Weights of a small transformer language model: vocabulary 8192.
Each number is 200 + 40 x the weight over its row's rms, rounded and kept within 0 to 999. Layers, rows and columns count from 0. The size before them is the row's rms in percent of the matrix's.

# layer 7 MLP up, 704x256, rms 0.0498, rows 259-277, columns 0-127
099,244,197,210,170,239,195,190,170,98,163,240,155,126,237,191,164,188,207,244,195,184,146,202,149,218,189,263,199,181,193,254,174,183,251,193,127,206,155,219,219,146,201,200,162,225,167,182,186,195,213,204,237,255,171,157,241,178,167,139,234,188,123,120,125,180,242,192,246,233,126,201,171,171,174,198,154,265,207,191,196,228,259,206,160,167,184,218,162,139,149,134,190,141,235,267,136,233,247,210,169,207,169,162,110,181,220,159,147,145,162,242,159,214,179,232,172,143,140,206,238,194,210,194,247,191,202,93,186
092,171,232,208,133,212,194,200,110,225,285,161,261,158,212,169,206,172,167,219,203,235,155,272,280,208,179,264,174,227,166,194,206,173,178,232,173,198,170,199,239,146,189,215,198,218,194,153,321,160,229,249,186,147,177,216,150,213,195,240,216,251,187,169,334,253,172,190,230,179,181,178,173,121,241,237,175,263,144,209,173,236,203,261,156,186,207,253,225,184,166,176,259,232,216,236,135,232,219,138,179,179,194,244,182,185,291,245,249,224,245,237,220,196,174,182,263,165,190,167,167,188,200,209,307,240,131,213,238
110,218,212,186,157,170,164,235,216,139,208,196,181,210,211,207,149,98,212,171,223,136,232,252,197,152,178,224,253,245,220,175,253,188,218,229,126,173,209,264,165,135,245,175,146,247,198,188,182,151,221,251,240,212,231,230,187,197,200,187,251,174,163,89,184,236,205,160,177,197,200,154,156,142,338,198,230,186,234,208,199,196,227,146,167,187,235,210,131,175,207,231,165,136,229,250,223,195,255,220,198,249,238,183,147,211,191,177,236,237,253,319,196,184,130,223,240,142,151,206,238,214,245,197,191,219,164,243,155
104,88,154,135,193,240,255,142,198,183,172,242,220,200,239,228,267,241,151,222,164,279,181,195,220,187,196,140,139,275,226,252,202,160,202,235,160,308,201,236,226,254,233,242,199,186,195,238,227,156,175,198,230,110,160,178,166,187,233,156,172,181,197,203,214,237,157,167,230,173,224,222,197,167,211,199,246,179,198,219,185,153,232,211,211,163,171,235,216,289,232,253,211,155,212,265,168,205,231,149,213,150,122,199,236,152,201,167,188,221,267,214,196,222,170,206,179,185,250,256,191,213,235,172,163,237,192,140,182
085,193,125,156,176,212,237,201,187,204,230,159,230,196,176,237,203,241,222,157,225,161,212,111,196,254,263,190,123,192,184,245,176,178,248,176,234,176,239,191,213,189,228,238,242,253,177,229,190,220,225,204,182,279,237,149,104,226,162,245,126,226,250,214,222,228,225,234,260,188,155,180,240,262,175,203,210,140,184,249,216,158,201,185,194,196,173,172,187,195,198,180,177,217,175,186,268,241,120,147,135,221,134,197,208,256,229,203,183,213,157,183,181,122,131,224,208,152,256,239,170,86,294,151,167,194,244,191,184
106,275,211,220,175,165,219,301,174,163,147,219,190,221,206,233,150,163,132,205,174,204,162,155,186,282,148,194,193,260,236,186,255,214,240,122,246,237,142,160,260,200,195,223,210,252,175,198,250,243,277,206,122,218,193,269,234,165,174,185,123,225,231,178,196,223,248,239,203,203,209,224,241,184,249,178,242,230,128,228,248,185,163,209,165,163,212,201,248,208,149,152,185,193,230,290,199,209,196,232,226,228,226,238,270,194,171,265,190,156,257,177,154,172,124,231,159,271,210,103,142,270,222,253,104,170,229,189,173
101,131,237,244,179,240,241,246,234,171,191,215,218,216,154,230,157,190,265,166,263,244,227,221,220,150,214,186,153,144,222,248,239,194,198,223,173,228,218,233,221,235,175,184,129,229,192,128,205,235,175,155,97,233,227,220,162,216,245,197,218,182,181,182,113,160,204,233,255,155,182,202,183,209,264,134,145,248,193,205,268,208,221,250,205,231,240,248,272,115,147,271,206,181,171,183,209,226,219,238,171,202,88,144,232,211,256,123,147,166,174,224,239,208,170,211,243,200,156,237,233,188,153,185,171,200,200,120,232
111,162,216,187,173,123,231,189,275,228,147,200,173,211,139,208,222,236,161,205,226,281,206,227,187,178,231,202,193,207,95,122,158,209,211,136,147,271,235,183,162,161,205,227,202,169,203,192,202,193,167,204,208,191,200,179,196,285,286,134,179,289,123,215,242,196,151,195,177,243,258,238,221,222,132,253,206,222,257,208,252,180,184,166,238,155,145,177,204,220,124,168,140,207,186,120,179,137,240,198,223,215,121,175,208,214,171,204,202,229,196,240,131,264,180,197,218,215,184,254,195,180,200,330,230,228,198,198,193
098,199,195,236,237,162,276,184,220,187,208,204,238,247,182,152,248,164,250,188,255,244,325,214,234,324,145,163,176,147,142,213,190,149,165,182,216,233,171,253,213,241,261,251,226,242,201,276,240,244,247,177,217,180,178,218,210,162,173,236,224,125,171,190,200,221,228,180,199,213,211,186,233,182,179,226,177,160,239,206,203,199,132,199,135,223,185,213,252,227,192,240,186,274,264,206,198,211,200,232,150,171,178,132,201,241,160,183,191,235,155,158,211,183,296,186,175,245,240,279,198,242,174,240,173,181,168,230,214
099,200,237,144,158,225,216,94,267,208,216,163,178,162,186,201,200,220,258,163,195,229,216,163,195,215,257,190,199,97,226,226,139,147,198,192,234,157,188,240,240,153,148,169,131,189,172,223,227,148,193,209,180,266,157,188,209,274,229,229,200,200,228,160,168,175,231,173,283,184,195,231,206,216,269,224,240,194,212,254,274,201,217,227,183,233,198,179,196,199,211,233,221,184,157,145,219,152,159,219,213,151,279,184,173,208,182,180,181,218,263,196,180,123,147,220,179,199,145,230,141,187,207,192,158,230,231,192,213
104,261,213,191,133,180,193,210,246,197,189,246,240,227,271,154,188,242,243,237,198,198,293,132,150,195,186,136,164,195,211,185,160,235,231,259,197,205,236,238,232,154,252,213,177,156,182,174,215,252,146,223,240,215,176,163,164,247,220,214,135,280,158,157,201,248,195,205,182,165,248,184,193,156,209,184,182,176,235,159,149,182,236,220,156,242,209,278,145,230,177,201,253,229,246,321,231,229,146,265,273,172,190,192,197,218,204,227,185,195,198,185,178,160,129,208,117,248,130,225,194,205,254,181,235,195,209,254,266
084,203,147,229,204,140,312,209,167,178,207,231,218,198,191,173,214,230,249,165,93,218,233,224,250,197,195,222,214,227,224,200,199,202,237,169,204,240,162,221,217,155,227,246,287,251,221,221,217,176,251,193,211,143,186,236,137,177,143,237,232,223,244,227,163,193,169,190,224,166,157,231,172,222,167,165,226,238,190,211,180,251,236,150,196,201,164,148,170,148,237,284,199,163,163,197,237,280,145,233,219,196,221,258,250,200,194,219,200,208,230,174,287,201,224,251,247,201,271,257,195,246,177,185,221,237,202,124,197
096,229,208,189,260,266,225,239,142,203,277,167,192,200,210,130,256,218,156,128,241,225,193,234,248,228,165,160,163,196,214,220,225,180,253,216,225,232,161,213,223,144,178,206,191,241,159,251,188,243,181,194,225,181,197,161,151,125,220,212,251,210,140,191,192,249,303,227,232,248,236,206,183,154,193,216,203,216,189,190,127,226,178,231,204,206,190,180,188,217,217,169,263,194,164,248,197,177,206,188,201,169,194,145,160,318,243,179,120,231,212,216,174,167,167,163,151,249,175,157,220,208,189,232,135,217,154,262,201
090,210,179,212,246,183,252,228,139,242,200,211,207,143,188,198,166,215,240,176,174,224,251,215,221,266,134,219,148,211,235,189,153,220,222,236,207,276,169,282,242,152,286,227,216,230,222,221,189,176,179,216,223,170,227,221,217,147,185,201,225,216,245,231,176,175,246,216,110,229,176,236,172,214,140,167,207,301,168,197,215,218,203,174,219,236,223,193,214,130,222,146,222,192,232,193,256,229,290,224,266,227,144,295,275,271,79,173,245,208,216,274,210,203,232,171,182,104,210,209,209,244,205,220,176,162,183,194,259
112,142,202,241,141,221,149,162,204,141,170,116,207,229,154,203,187,245,211,112,201,208,203,230,169,155,223,193,291,167,159,240,167,183,178,122,130,178,135,215,264,223,144,236,176,240,204,280,183,258,259,121,152,106,229,203,244,165,274,196,164,196,195,182,212,227,169,244,207,168,203,203,217,223,234,234,222,217,211,190,158,156,132,209,226,258,194,160,131,162,239,192,136,163,195,173,200,176,184,179,152,230,194,186,135,246,162,230,172,150,171,223,143,159,195,154,262,188,199,196,203,261,179,193,194,250,208,175,173
096,220,216,206,168,180,215,244,197,185,215,168,204,201,178,204,208,198,147,168,167,222,252,178,214,222,165,153,201,211,197,219,230,228,183,225,261,95,131,183,186,187,213,229,135,183,194,225,282,142,204,219,217,236,256,201,248,247,238,161,247,175,236,171,259,192,210,238,67,229,227,135,221,206,149,256,161,132,206,243,186,124,246,184,158,190,184,181,279,172,210,260,284,183,226,168,159,174,231,195,200,188,219,226,193,205,167,147,210,170,285,227,224,224,140,191,183,292,174,254,189,193,203,230,137,219,217,155,191
101,163,227,220,268,277,166,170,192,208,243,228,152,131,232,199,127,214,200,260,253,239,287,197,239,199,127,168,163,154,226,170,186,175,179,147,166,163,224,211,140,236,202,200,160,211,250,187,211,258,173,148,208,225,168,154,74,178,115,170,209,203,187,162,200,173,236,163,132,170,209,267,206,250,165,215,221,225,156,158,183,120,177,165,215,207,225,214,124,234,161,154,221,246,290,232,170,220,146,182,200,166,225,221,111,228,238,217,233,173,189,212,171,147,179,253,211,229,174,241,270,170,154,180,191,253,259,192,141
097,171,314,154,235,203,175,178,225,137,182,251,106,130,167,130,142,228,178,252,189,181,213,158,198,219,212,213,185,189,140,252,228,165,155,230,198,189,237,243,211,188,127,155,254,171,152,211,260,112,186,236,129,217,166,159,214,196,254,223,186,175,206,188,166,223,183,206,164,190,216,199,152,219,184,195,231,197,238,234,184,225,167,266,256,204,231,218,250,211,238,227,208,193,256,150,239,165,183,211,205,218,136,214,170,271,278,155,216,195,217,211,166,211,146,167,173,175,216,201,267,222,158,183,253,171,147,171,209
101,191,238,211,138,229,241,182,184,202,250,179,256,179,173,205,126,144,214,206,241,241,279,260,188,235,159,204,252,158,122,237,198,198,162,243,235,245,165,147,260,185,156,175,210,226,250,157,216,240,195,110,267,88,283,207,174,193,213,216,194,125,149,218,257,220,209,216,224,226,173,238,248,254,184,216,286,219,138,145,171,227,212,201,210,157,145,160,203,99,234,232,154,239,242,182,180,152,210,236,204,243,223,213,272,187,185,243,156,147,223,241,159,192,175,232,158,222,202,171,252,213,304,243,147,193,210,216,139
# layer 7 MLP down (transposed), 704x256, rms 0.0488, rows 259-276, columns 0-127
095,234,188,269,200,193,237,281,217,261,205,210,170,253,245,179,225,247,155,243,256,204,171,257,174,240,203,175,192,199,164,138,229,224,146,199,212,177,169,165,226,165,222,182,233,149,166,261,207,211,227,205,217,213,175,198,211,161,258,219,183,249,239,228,230,272,210,249,200,149,210,260,174,243,241,213,254,220,253,270,174,202,156,258,238,167,150,231,116,216,256,183,272,175,222,175,190,188,186,192,245,124,248,251,246,176,176,131,223,188,270,169,172,113,251,212,252,164,188,175,217,195,265,224,257,301,231,281,145
089,182,201,144,234,152,169,142,216,167,172,203,143,227,222,222,161,221,173,122,182,132,229,172,158,204,218,191,233,163,220,211,151,162,227,278,219,236,289,227,186,183,137,250,193,250,185,234,102,208,206,124,228,263,211,159,223,168,119,194,220,122,232,197,112,201,221,253,152,257,192,211,207,291,89,253,200,126,221,202,208,166,148,157,198,193,165,144,224,222,231,204,147,248,244,138,224,183,180,311,209,225,227,164,249,244,186,171,148,117,253,171,176,239,231,184,185,259,205,256,249,229,188,252,130,244,215,209,190
107,226,204,218,197,177,179,264,174,224,192,270,133,143,252,309,170,157,211,228,203,201,204,207,228,184,196,240,230,236,218,189,230,198,241,159,171,225,179,188,204,188,239,248,193,233,232,121,172,263,261,261,194,179,241,209,150,129,176,251,172,142,137,132,120,218,142,177,196,145,169,222,224,218,238,191,154,211,191,195,208,153,198,184,204,160,188,198,176,205,187,183,197,243,178,175,268,218,210,270,180,178,187,215,219,169,183,132,181,255,273,231,182,159,171,204,191,158,186,154,113,198,233,192,215,276,220,193,186
108,183,156,211,197,221,264,202,164,128,128,206,209,212,282,197,270,211,236,275,165,268,182,212,313,201,111,124,226,195,213,226,226,147,201,224,130,215,126,129,224,160,257,142,176,264,251,289,207,167,156,164,192,206,181,225,219,233,148,175,233,218,179,200,225,90,183,280,261,248,151,209,260,170,167,199,186,138,174,226,96,193,190,232,132,227,152,168,211,255,263,210,235,231,240,212,202,177,248,191,253,234,190,133,231,183,249,204,167,215,193,229,176,220,242,179,214,246,237,180,224,182,199,204,136,216,181,244,144
109,233,185,246,201,112,218,228,172,168,171,183,187,278,259,178,251,172,142,266,206,239,178,236,210,168,216,234,282,251,256,126,233,223,187,226,164,245,172,185,175,191,194,211,182,124,232,221,198,252,232,148,289,215,186,261,224,205,257,213,212,237,137,243,175,149,198,216,198,251,190,250,182,134,233,132,237,170,246,231,229,175,206,247,206,273,224,175,270,209,243,203,221,135,202,207,169,244,251,276,203,192,219,126,255,217,255,179,181,147,178,289,197,217,299,205,216,223,150,223,239,204,121,260,243,188,175,186,224
106,211,195,219,224,195,194,198,168,205,230,252,169,168,99,273,218,220,142,111,195,243,200,162,257,170,109,186,144,206,201,186,284,192,229,191,240,142,333,226,167,152,142,227,202,250,178,213,134,215,195,196,207,273,241,187,217,238,200,150,171,287,224,220,212,135,233,175,197,189,151,212,205,146,186,247,221,174,110,212,212,201,242,257,194,295,193,214,259,147,226,163,200,142,189,96,236,171,213,131,238,204,191,237,270,172,258,186,161,178,222,212,191,159,206,162,164,212,199,262,218,241,161,201,115,216,226,246,213
104,207,182,194,182,160,198,205,228,190,198,241,188,186,110,159,218,234,226,194,161,164,174,224,243,206,116,194,183,214,201,195,209,202,169,216,187,235,210,161,189,169,155,126,170,137,201,138,209,188,154,223,215,263,147,237,184,169,209,182,231,200,182,279,235,180,188,280,208,183,179,166,207,239,199,136,128,237,284,158,88,184,227,276,241,158,248,204,148,218,252,272,240,237,219,144,119,207,197,221,165,185,184,204,182,302,221,214,131,154,233,201,174,171,214,146,212,281,229,290,124,163,207,135,234,204,230,252,241
110,196,173,235,178,180,174,250,145,208,145,211,194,155,231,259,195,201,221,207,238,238,196,176,231,225,255,137,149,239,171,167,186,159,165,227,219,215,169,149,260,207,249,293,206,138,219,209,179,268,188,176,182,282,208,212,178,240,139,125,263,221,211,163,313,204,189,171,132,257,220,173,308,226,113,206,182,191,215,241,150,299,228,204,185,150,195,189,183,241,194,256,149,162,140,188,167,123,238,230,248,144,156,99,221,237,145,218,237,182,172,209,153,257,224,210,207,189,242,149,190,160,232,193,193,245,204,227,207
095,244,181,142,228,217,231,163,169,219,227,190,230,174,282,201,169,185,172,237,179,224,231,279,145,141,135,230,163,125,218,172,210,204,217,285,147,213,173,183,216,209,287,187,223,170,161,234,179,244,159,165,213,219,188,211,159,193,140,237,186,225,207,116,143,216,252,284,190,277,249,128,224,227,156,191,212,118,201,254,195,207,193,111,171,191,209,195,231,187,196,192,177,264,192,125,225,165,228,208,275,201,242,182,131,176,196,217,240,208,250,194,233,236,149,144,107,161,183,157,157,184,175,153,158,187,87,208,155
106,193,166,152,148,183,168,222,224,172,169,145,268,187,146,160,210,261,193,187,167,213,207,177,247,177,256,129,217,92,252,227,235,214,163,176,203,225,134,178,130,198,217,188,273,216,181,196,204,233,94,201,208,221,256,257,252,207,190,212,170,244,244,165,178,171,162,277,284,194,181,218,232,209,238,173,181,237,223,210,196,172,241,148,172,161,276,232,234,215,214,220,235,223,192,214,237,205,212,163,230,160,213,226,219,205,165,255,168,232,171,183,182,148,236,212,104,156,213,155,131,209,147,189,233,208,231,207,224
102,210,264,162,208,162,181,256,211,218,221,213,206,249,287,244,136,224,172,173,220,183,161,152,186,97,174,128,233,236,144,193,162,147,152,144,191,285,199,214,225,155,176,174,243,203,191,230,168,171,143,288,240,164,202,232,178,271,235,274,119,118,158,223,215,246,198,206,139,166,186,184,174,234,161,203,154,289,188,198,163,267,166,217,208,203,277,176,259,198,257,170,274,225,194,199,181,186,236,158,183,244,230,185,170,201,145,165,229,241,200,159,174,243,196,156,203,149,250,266,197,168,197,200,194,163,181,238,184
085,237,254,147,205,259,126,169,209,210,144,143,160,198,205,184,165,201,117,204,286,176,160,178,194,148,204,148,276,217,193,173,191,187,167,247,184,214,160,173,214,165,226,207,133,111,164,185,179,217,116,183,137,295,204,161,195,197,260,191,155,140,204,160,198,220,193,205,242,216,269,195,219,184,232,185,218,195,238,186,183,169,178,234,189,218,257,277,273,231,247,183,157,237,196,177,192,177,287,176,192,182,189,64,199,201,194,157,179,155,233,204,123,193,224,190,132,212,122,170,161,153,165,235,220,206,208,219,231
095,147,282,230,257,246,222,194,182,117,177,217,189,204,187,323,197,160,166,179,218,238,206,130,225,128,233,132,144,176,218,111,185,161,201,229,172,191,173,173,194,203,184,210,152,286,262,178,271,222,329,276,225,243,220,213,234,192,213,170,192,179,97,242,164,229,226,183,148,226,143,183,204,213,155,170,234,200,163,173,161,171,174,190,123,214,151,176,202,252,174,233,207,231,226,216,223,198,236,147,151,198,264,172,222,96,198,241,164,278,153,196,243,207,184,162,261,228,232,239,241,115,221,199,185,166,211,212,219
093,188,169,167,179,255,174,170,165,236,176,186,150,242,173,184,192,191,187,169,269,182,144,238,177,199,155,183,231,103,191,205,199,197,189,147,131,232,143,189,150,156,261,200,193,230,135,189,191,215,222,233,174,219,246,188,89,208,217,200,167,224,176,136,147,168,213,206,212,148,128,166,220,176,218,265,200,211,222,205,197,194,104,217,176,149,162,200,160,201,174,268,183,256,216,189,274,228,260,203,190,231,193,163,258,222,222,185,138,271,183,123,129,168,205,137,116,129,162,230,195,144,194,149,211,213,231,194,159
109,116,246,184,198,214,193,129,152,209,197,207,196,182,186,243,193,195,177,145,157,187,223,156,163,189,146,228,247,194,228,157,145,133,231,202,200,259,165,154,168,266,239,233,146,290,192,184,224,169,286,227,176,250,227,191,166,158,243,215,185,222,136,183,233,214,175,270,226,188,297,101,184,173,197,235,256,233,236,257,179,191,305,134,258,212,193,198,241,228,227,268,207,230,244,158,152,225,189,180,127,197,244,259,191,249,245,255,166,131,192,137,151,191,194,103,233,224,221,204,175,208,131,240,216,141,244,174,112
100,161,137,164,248,272,169,202,194,202,200,164,121,210,128,221,159,94,262,243,265,169,236,219,123,223,237,280,178,270,174,262,251,218,220,223,232,173,158,147,231,157,265,261,219,224,226,232,170,145,118,238,185,159,165,217,215,199,263,205,255,208,146,207,205,246,158,98,210,242,128,141,134,202,200,228,195,236,191,251,226,170,228,196,170,240,220,235,173,150,172,181,174,188,201,253,258,243,209,211,177,193,204,168,189,206,238,157,276,133,226,204,255,201,220,163,211,205,219,178,215,161,202,150,248,222,219,151,198
107,224,237,200,189,216,93,182,236,227,166,160,267,183,246,201,196,192,177,118,270,203,217,277,261,226,137,194,230,171,240,111,154,188,188,233,149,238,208,159,195,167,223,237,231,234,218,214,174,115,211,217,128,250,291,168,155,163,215,239,229,209,150,153,266,168,150,189,198,213,231,201,181,255,229,200,272,187,144,199,295,221,139,229,182,284,101,217,240,176,184,184,187,250,205,227,126,173,197,229,177,192,261,237,183,188,214,172,197,179,189,189,184,196,159,154,280,118,124,185,167,233,274,172,238,226,153,157,241
097,255,178,216,228,142,233,194,247,224,154,187,199,147,163,206,157,148,266,206,210,283,116,188,122,236,202,180,156,179,227,218,141,229,243,233,179,223,179,173,122,144,214,245,147,189,169,275,238,287,225,129,165,163,212,109,168,112,187,140,214,209,252,170,197,210,168,206,187,121,252,263,166,266,208,139,280,212,164,221,190,296,155,216,157,205,179,190,256,264,277,66,245,225,222,217,175,160,145,210,212,114,241,142,247,190,231,221,166,203,207,252,171,202,204,252,262,162,187,103,173,214,168,206,217,240,161,160,187
# layer 7 MLP gate, 704x256, rms 0.0475, rows 260-277, columns 0-127
091,187,172,181,163,218,195,226,191,131,222,254,168,188,229,200,282,194,130,217,214,184,213,214,286,175,198,210,141,199,244,207,236,145,255,161,281,128,173,204,196,196,161,161,202,187,241,187,196,227,160,260,214,146,174,201,268,243,154,193,227,162,188,214,149,209,170,211,124,252,152,209,233,222,157,226,163,194,182,225,169,220,181,181,164,135,205,264,173,147,246,200,180,210,248,114,182,168,236,245,148,250,264,127,232,200,152,205,262,188,253,213,149,213,168,130,210,274,151,229,246,181,162,195,210,227,240,188,203
103,189,190,107,183,171,161,144,163,201,173,197,142,220,202,163,175,149,164,186,188,120,214,220,193,208,212,265,249,152,240,166,224,110,153,248,177,219,196,239,230,207,279,228,212,199,138,170,180,204,242,150,190,161,224,201,191,197,225,169,213,231,189,109,203,175,146,209,195,147,202,190,221,208,240,149,215,194,249,254,266,227,160,177,165,232,157,158,223,145,181,241,201,234,178,246,175,178,216,197,191,279,146,233,175,157,212,210,218,74,206,282,212,242,53,93,170,261,204,214,250,166,260,263,219,228,185,232,249
110,206,171,168,133,234,206,228,231,185,330,175,162,110,227,177,104,151,193,211,208,140,219,177,144,175,258,202,225,222,268,248,264,258,219,186,250,249,251,219,234,188,112,174,192,176,156,158,192,177,234,185,192,186,208,197,85,170,239,177,173,267,198,220,229,238,298,160,171,254,180,214,163,151,276,210,213,194,196,132,211,154,253,167,218,269,234,149,206,191,159,195,172,184,147,187,182,184,179,279,210,138,136,210,142,214,181,217,207,170,217,170,203,235,170,216,137,216,168,209,182,216,193,221,262,223,150,172,186
095,197,150,238,196,73,186,140,203,205,220,244,194,140,252,165,199,175,142,259,180,271,235,297,216,179,163,141,199,253,216,226,184,226,161,203,213,183,169,189,200,214,219,185,199,243,213,241,213,161,242,198,261,237,146,220,215,169,190,219,206,226,169,193,168,238,224,207,180,173,205,202,190,224,212,139,261,146,286,237,237,185,221,242,241,152,246,235,172,257,186,110,169,147,181,215,189,253,254,258,208,193,156,222,214,219,230,185,178,120,138,208,185,191,259,232,141,191,125,184,195,164,169,221,192,146,186,137,237
109,213,171,247,170,218,213,157,262,224,224,153,251,212,206,181,231,234,170,173,200,165,190,166,156,172,257,134,231,207,161,185,273,161,150,162,206,118,216,128,244,241,207,212,270,283,260,224,218,181,202,249,197,262,213,176,230,133,222,220,211,184,193,221,206,266,199,245,228,221,236,272,219,224,237,186,174,144,129,305,234,254,242,279,206,148,303,181,165,210,204,156,208,246,109,140,127,183,187,219,212,196,210,207,163,172,234,199,244,197,207,229,273,152,195,226,245,175,170,269,247,178,118,200,286,241,214,182,187
105,158,192,191,178,191,198,174,247,161,161,219,166,204,193,212,231,128,211,254,194,162,213,190,265,210,128,149,249,173,253,214,188,159,201,188,133,198,185,166,184,183,199,201,84,201,231,202,230,189,186,311,200,245,170,200,210,240,180,277,244,202,227,243,188,213,239,230,197,190,206,212,171,174,221,171,157,174,227,203,122,169,275,216,235,189,110,211,136,194,172,273,185,220,244,184,166,156,241,156,203,275,244,214,100,180,209,253,188,258,241,171,198,327,128,244,242,209,252,251,158,193,255,128,182,134,189,247,241
108,227,227,185,228,254,141,188,269,207,230,201,167,138,238,176,162,171,226,178,196,228,190,175,200,274,137,229,207,232,213,199,254,244,187,240,236,190,250,212,194,258,118,207,240,196,178,181,127,214,208,274,182,127,154,221,171,167,254,177,204,123,232,224,168,262,286,221,218,235,244,130,96,142,246,184,245,190,174,145,163,204,204,212,274,238,229,176,212,201,183,194,195,227,223,170,179,228,170,158,178,176,168,260,239,177,224,171,159,170,179,149,157,153,224,255,275,132,194,184,187,209,173,190,176,184,283,177,166
098,256,143,189,218,260,185,227,220,191,133,149,171,231,194,198,149,180,194,188,176,193,154,175,209,201,188,231,252,139,260,166,210,223,178,279,201,228,225,159,181,273,226,222,189,331,114,206,179,219,186,232,103,252,214,121,167,211,260,184,167,200,235,176,194,227,301,192,253,226,204,202,218,312,207,126,247,208,179,208,199,159,140,172,234,208,179,176,162,117,187,195,236,183,257,197,190,139,239,205,183,241,125,214,171,224,158,282,193,129,156,284,169,251,176,179,214,220,199,232,167,223,239,197,245,118,152,183,201
102,250,249,196,185,181,226,177,209,216,192,196,177,122,259,187,196,199,177,181,180,211,292,236,123,197,176,261,237,240,230,163,183,169,181,196,279,187,236,265,234,177,209,200,223,235,176,255,231,143,164,189,166,183,164,195,269,133,247,241,196,271,215,216,156,200,242,233,234,220,154,251,159,168,160,220,199,174,216,181,177,247,153,162,149,263,290,216,221,220,181,207,162,241,251,235,265,226,223,111,166,215,176,140,116,246,166,206,203,154,225,210,199,134,188,238,219,212,164,251,224,143,129,235,148,164,234,166,148
106,234,136,252,219,254,225,207,170,224,206,159,230,144,159,248,241,175,130,212,177,222,213,166,181,212,167,175,218,176,133,256,142,180,151,187,195,283,211,235,234,141,230,205,252,212,154,158,149,171,168,193,163,135,200,237,188,175,194,193,271,201,236,239,145,177,162,193,178,184,280,193,284,229,206,157,205,160,199,127,119,229,189,175,202,213,227,113,213,169,131,230,196,243,189,168,207,159,189,256,170,193,162,282,113,258,152,211,182,189,233,260,243,176,173,223,235,184,186,107,149,210,211,202,164,232,204,173,182
080,166,203,229,211,149,226,291,286,145,267,153,233,225,162,197,255,217,183,282,198,211,186,223,202,205,182,278,160,262,212,192,206,197,154,153,210,145,206,125,162,159,201,198,261,189,263,231,173,268,230,200,251,161,247,146,209,214,229,227,160,201,176,154,200,160,237,200,190,189,133,141,199,163,239,206,200,131,175,219,199,238,208,184,140,260,190,219,125,258,148,207,276,160,206,207,266,229,157,239,163,213,177,251,260,238,141,139,205,213,117,260,215,217,160,184,225,172,213,237,227,156,142,182,198,178,223,179,190
102,223,254,237,241,188,205,167,208,148,219,184,175,211,252,257,199,166,225,267,282,152,213,147,172,243,199,119,214,158,193,166,204,212,221,230,202,192,159,291,219,257,109,125,182,229,262,241,234,225,270,160,221,231,233,145,210,229,227,176,179,229,149,245,201,156,245,196,155,133,177,141,153,186,158,232,206,206,141,145,242,181,162,175,168,267,259,183,204,196,225,186,202,184,216,132,296,193,182,185,234,145,251,200,203,129,112,234,223,197,190,194,253,192,218,208,167,178,211,254,155,200,235,216,224,125,201,218,236
095,140,178,140,187,228,254,233,122,183,225,217,217,229,202,194,240,158,198,162,193,104,233,215,249,204,163,235,252,160,135,114,211,225,160,143,229,219,252,204,237,176,287,252,234,230,168,177,197,186,264,201,206,265,246,264,183,211,100,191,196,122,341,276,238,200,207,236,189,151,204,169,194,178,164,220,196,122,217,237,155,228,143,161,192,196,158,251,204,132,229,193,240,132,143,205,189,182,288,149,196,198,210,170,306,223,214,187,200,222,138,192,178,164,167,218,238,161,210,190,202,196,240,200,203,264,196,227,210
104,231,153,227,205,278,273,137,165,256,190,207,219,201,283,199,191,142,205,49,261,242,166,168,240,201,108,161,216,213,119,151,193,146,228,254,282,154,182,130,168,154,194,184,253,216,174,177,143,204,311,202,159,146,239,185,165,198,208,182,173,246,130,218,240,233,219,282,200,166,161,148,140,233,217,184,253,224,192,227,212,135,142,172,180,240,170,107,206,198,213,221,202,181,150,199,181,193,216,257,199,166,150,203,261,170,199,210,199,186,182,221,207,233,233,238,209,190,211,152,149,214,217,181,183,276,183,246,188
104,230,248,107,198,240,205,212,161,195,137,207,214,245,278,248,210,214,242,179,221,248,164,218,223,229,183,138,193,195,215,250,218,207,211,174,117,169,250,156,225,176,218,206,185,166,208,226,214,232,202,170,205,215,288,214,217,187,159,208,185,267,168,193,220,241,130,225,238,220,288,139,249,184,198,242,190,233,221,164,208,214,176,142,155,174,212,182,209,218,265,297,255,152,168,228,180,175,230,150,250,185,224,188,227,149,214,193,225,166,239,206,195,291,230,238,160,143,227,184,206,288,183,179,234,207,203,211,147
106,201,255,262,203,180,238,134,234,217,171,176,155,172,140,176,185,232,175,158,199,209,164,201,229,197,165,219,198,234,205,195,242,235,225,219,213,234,261,165,214,176,192,207,214,216,184,265,206,168,197,304,187,173,247,199,285,228,214,144,154,232,205,196,248,277,207,194,196,239,241,157,185,136,219,252,270,289,189,253,214,150,198,256,187,240,164,137,211,234,189,235,193,200,155,213,164,255,246,208,176,160,268,214,239,128,178,87,173,188,162,198,181,196,142,175,248,219,244,169,162,276,217,196,249,175,157,154,208
106,276,184,268,163,205,191,206,266,244,170,177,197,210,107,246,184,94,249,172,197,224,183,139,167,198,203,246,141,238,246,166,174,219,169,244,261,237,149,194,156,110,221,187,202,199,176,315,260,267,180,187,150,194,262,191,127,129,195,80,197,180,186,204,199,201,177,145,151,163,226,213,181,224,191,200,285,163,218,215,235,211,241,207,186,153,169,135,215,248,269,129,204,214,198,238,124,126,179,197,184,172,183,138,232,210,201,220,165,250,186,197,206,175,176,184,212,179,260,138,189,187,170,166,218,212,141,181,234
109,188,167,169,194,142,215,201,204,301,185,291,166,230,165,212,192,221,139,176,208,264,201,165,144,160,140,159,183,185,241,227,266,187,176,192,195,146,184,235,174,196,118,231,318,210,190,241,228,168,216,230,77,185,176,176,201,267,247,264,207,273,190,246,267,157,248,222,219,230,199,140,269,193,159,169,128,225,224,206,218,226,188,203,226,196,188,245,215,271,279,195,198,203,210,119,227,193,216,180,191,235,175,246,201,241,168,186,248,170,240,213,190,226,137,138,166,236,218,187,136,152,173,200,157,199,202,237,191